config = dict(
    d_model=64,
    n_head=2,
    d_mlp=256,
    lr=0.0108,
    beta1=0.95,
    warmup_steps=200,
    decay_shape='linear',
    seq_len=1024,
)
Each number is 128 + 32 x the weight over its row's rms, rounded and kept within 0 to 255. Layers, rows and columns count from 0. Numbers have three digits each. The size before them is the row's rms in percent of the matrix's.

# layer 12 attention query, 64x64, rms 0.172, rows 0-63, columns 0-63
112:124169114128110165140146203119127085133147143144151118165132135228118150171192128102122122154162134076179180143194136111145112174176151161120150129108083177127105147169068117110124120124132110
111:132123164167065094113098120114084158160148106151143148156156115115148110133193149049080089062101145160138105140078112115212173139101074107144089075128125106128114153130135142147102105090112129
104:198162086167105061152092115127124162162124172180117170148098098168165114156097093124122148178120077130142092174139114087145090137104111093042099149090111111123134151133106135104105096131134179
107:196118168109142104132096160110156068145133115158152150108128158122121154204092117153129170082106114108158113111063090122175092185142103124147176074095143159135097067125125086158120116099088091
110:082164093159157085153140151147132120198111118143131159147127093115115143129173175151146156151157153225136080117144141117147127151149139143123167165171065209197139130119128145108111160122172159
112:130107117143165191171172171109143091097151132146155139157106179178170123121059127177073066115133079170120082127113117152154159135090123085096130116117086076159120106121082081144166156123116138
100:141145107135094138103073113133205124155098103106087055165127120148082099042132161106141094125117138105040107099139087114137057104125153126143093136127119149094114121131097072120120121139162089
111:072147182140082158068099152135116135164155157179178124143149175138103154091144085112143145156171184132117147087113166158119080132105143109105154159109149096105079171093184118134160149082072133
106:140130120138127120138168129129177135143053151165167105086117122082135127112141137080086096090198106142134128131139182158122157130140137163073089142155114150112116157160079114120213044157120171
102:103129120165139114120142170130079162150081150099142134133133139142122112098172126102086144120103113130141166071142150128132120164133122045183121186100188130045171118146144181128135044146090110
107:151088133169068168117131133093128128188128153179130045096087091112093102089102120136128098160099098129151133168151155139109198162152092118143161095115076167113130075177123151142130148099162171
106:149130147164060079116111207159109106097139077090183040102147194093134083100148089157139130141120147130142098132150112114133130097152155113131165143120098100156121076138092062134168118142126135
102:178110108133156145088133145096095164130120152140127132099089132134045159144126146092102136142091139105191150081072094057096158114145208116145108136140129097185112097101119070111090091138094146
112:127120167118157128131135136069127097092134151094080155096138180126053182117088147156143090128096154155127091114086122116158139166119140114117161118120108110112068161215120146166160107176180187
105:142106108088157155181183169151125171166122133167106116128181097134071108122160167172180108090150122102151122126106108141084162082143124129075143152114135103121058156132110126187080135142058165
101:158133125130162157080145069113163185101163117139213067133102080118155122110125149144097098157137104137172171073133183118147075139097073097116156136177136116141120134155111146186111168151160138
101:080162077194128103098153128114165195079103116099109121103186134127097093173116132141077108109147129188139204163126118147119136131123116129145154083095110180140091107101135142140080130123051113
112:133058128103109108135083106150129128062130145170157176085139125141156131067178156174140177109175131120147114144097131205140163145123174161144145096119139141139192154157150138147097102176138192
099:137035153103081142123163149095131120132119083083171104135087158124129102153097160031141118166126134141147137107154148143127150120069108167075154134125125120219125116171140126109094094153126153
108:085098134123109156121160171154159082113083147150123137164192121067151133099104119149138197076111143110131150127129130106122117139102088108115064155103127077172130129184097129210094122129201124
105:137133100095136114179133170144084126133114149110158112154128105111087138119092119077180154170171137088128102155102134171213162158138127121130149162100124127120202155096107133232137151123124070
104:076149152144161104082168124178194134117140136083125153094158087078146119133141159112150156092090106104111085161169128167120147164157147051084143077128115155179101172148150103126149102074092128
108:144073117144155091096168147140086091163123168129117171164157130084140116124147130112154134121166082192166181157138123159153046141111125167207166148143139137107127179099083085133145170147106150
110:101133154099094094159137137104103126092116138192090106105134124102154062151157111119026189146155117092152066131131087135155085113126124125052179139119157165141092155087169114153140116131124115
107:143124132144109121106151139108137054110079199103146097172112097175162124100123180153147066177106137104089099145122063135089097144167126150107164131148142104134165120126196100181135077154093101
104:140120079138143113117084186127169170105141185081124189161097131057146114068137148172111139160135107127121158160103153043129119066148130155107163138156140065138123154125123150091102128086106121
096:146154045110135115191129099129160116088164147031112093138174131130109151176145154141178112111135150119098128117178120129098081168112073136136170130120154116081082077147092111089122121097149153
115:156135167092166145128093117032139144154142107110184099100147139116149168158136185127203167131098053164094106150200168146126122111118133106119079109088159099133130130150149108124115141147080112
109:142118134140132104157098118167132115106115098151097149122119110149111146167157189088117100092124125142163133097098197097064122081118125103120177181062142150162183101152079133147183138063186100
098:126166079134104192153166131116103084136161061129100168164122129086104167074155098062120135116129087137181157160166162135148143117100151127110183090123114102117122106097183065096092098141155140
100:140155101156136164158143075110145079142136152135116119105160199106077140123115141129076164171104146095142115103125124147135143093085057209118084085109102134166152160037088140103125146116116142
110:108141167111058116146097106183153117134098147094160087140075099135102175179129136153100147094070058115085170122130117131160119135061152126132178099144076120169138159096106157159177114148126164
088:140121110090068194203073168167147092136103132175127103176065111204089131146192120163141121105124166096127145134137144132171133165150103120115145117140107190146115139151103112100144100173123137
097:159072150170092098131076117160109171141137122121147110178157065095139129144153168056094113113078199118111137135112149128179161100094097103162104081170132106190105132164128171135109124140168123
090:176166120112074114110107085116147150219097182167097155127151134146158130200133164124113143128123112165131109145159106129123101169102161054090077170096119101147196110128119117137091097152129162
091:161160145094171079146138140125136042180149119209178149104109128111122121124081109179152166108124091149153085088104068129156100193133146121139129108107119116144096066184110122157109130100117121
088:076165117181160090134121149173138110172149135128167145179102118119153140151136160172145095188186120182147084110144147168167119160155148134096140191145117127174112108137094160121047151136186128
086:131108082144149138208117088144135113105146170131065155157076149149177134155061133175031118115134110127141085148084112160147159136092154153091114112152131068170103142125086122158114136112114148
094:116153118129061168121065117120186113173144122101081134141108130122064137046122139070145119145180129081145158130110099069124118119098116203117129123104116149109117109107110103132054133098170152
094:093176181102103120100060121142097148162122107129174123150187179131117116095147101113162165130157139136129184091154117144107084114078129083087178162116187090162075105084186110120126149118102121
094:155122140129130103133153159163154160088084133120194115085125122133106116085115133065120134104182158158140155104110156165112189095108143136138016159161104164124129149198091107136166081135135144
112:094144126138119150161131070129059141162144175156044183154090141126127126125169119088101168147126097176180145100082078122134109153143125116184129151091161142083179142158112178114120101098095142
102:112117155132097159135091140117136108158092133148118055091135080079094053069108144130119155096109114175170104114111136077070146151103116122119243149129131100091147085143110146145135129130157132
094:102126151186061151109147197077119106130178124169094116105178164103138134138127106132128128183160148079140099152081111104119129113170145095134102149078080138097154097139082054125111127069153109
088:143096103126163132118071174118071148168060117091128094122090145151101170174135155133112143158095149148175148095121061082074150115137194147122163112095183089152126125094127099068113134110105140
088:126136164126157108071104092052149092128146155101070169150165193158065159076129129166120114100064091155127114090116148125145129169154145093127174105097123145074122163178152129149156129143166123
082:141134100067104173139193184126102184148235138172159137126158121120076090134132126130174099142190128097162139150129149102116157099156093145104109115097136119146079136127087123147086119105112175
072:123147082118120145117141115086138197156168121174167091121032134124181131165114094145155119130142141072216173105094157098153079126143126164099097123116176123109130151121137113158153148067123124
092:061198113135146162094132120089185140102078118100116091118163147117088134160068108132070110113128105149142140171180125147089125170103097138116173118105127158097102103116198126149102117113068072
103:111091128097085159179049113143108115071116132130127168082098109130143158076141171123125161103211135110144095160137138148081152151135167181101136095081100167112181145140165156154132097151148172
103:117110152124072106133170105097101136167124099140138103114072127132129100196114125075164048154152117131184162134077084109131096140095093169092100146137105145184174158128173146169101102137120184
086:103109074141046152135141170113124088169047138180092149137177121082153095126124091144131201078127107140145149135113115097138112156126083098050120112109114111142115120144098092149127086107168113
099:135147140048126099132108169142135138098097136134174140135160124076065150128096102108180121151150195062132102142108138144170151132119123113123160171122143115137214153086135129202170138120088088
095:089121119168111112089087069158082163122144145110070163155081062094128157127111166160165137105166092084125112155126090179110131146153114081137106091085121150144166146103114101120054138068145143
091:145091131125133088094141116158098083162119157130065150169184148110135120159160109132166146124122101146141168169130109144106087123121096219167185128192179125066119141129088073149139151085102112
091:138109159127154110140095156109089103072111103134107070165115152126136029070142137167073139117123066115160101101156121130142080118102115096070188156121167122162125120110148124194159149153146110
105:116139107184111139092163196115092088123091174110157098122142101139142161091094179109147105176132148186108096140082091129080077153148148111131183137129095090177131118153155096153162068170136095
109:108142130110169166143045153147192169143102162111149180169086117097135086040121136141106111124108131082145121125102162061086128064156111145104136149143162117124137158140088172117089161121113124
091:126156063121176095200091128140080102091137108036159127109112090121142112152192144172146119114126157137120150093151119101071118154071100109170122107180116168096099098141077130143101128105121130
088:155107164156158156123067120077110135106135131127162090117132149129119212119129196129199165171101091122115088170188144125109114081159156143131075118132152087130159131174105106132102111154107062
106:128158138153143122136093112121111095121105144146087128101139150135115134130134161087100133096129148160188118136134174101059085137135115093078234131071157137176150127142127108131189153057151065
073:147159064129120127106162152154106097125152164110141156138160141116086133025162082090098167097131120177202143125165152149116121145137194103119172134133167139097120122090180075108117142172122138
102:125128087154122188123128136100090101119136151116116148089170188119117108118130138092096149166121135138166118103124109095147067068129091162150064106050134173161154143062089118098176118062143122
079:092111184093097131121100122170175101070128161129126059136112133136120190126124083122086139106095071138136163125106133139205120114122100161152190101127114118153206115148082159158124092095094108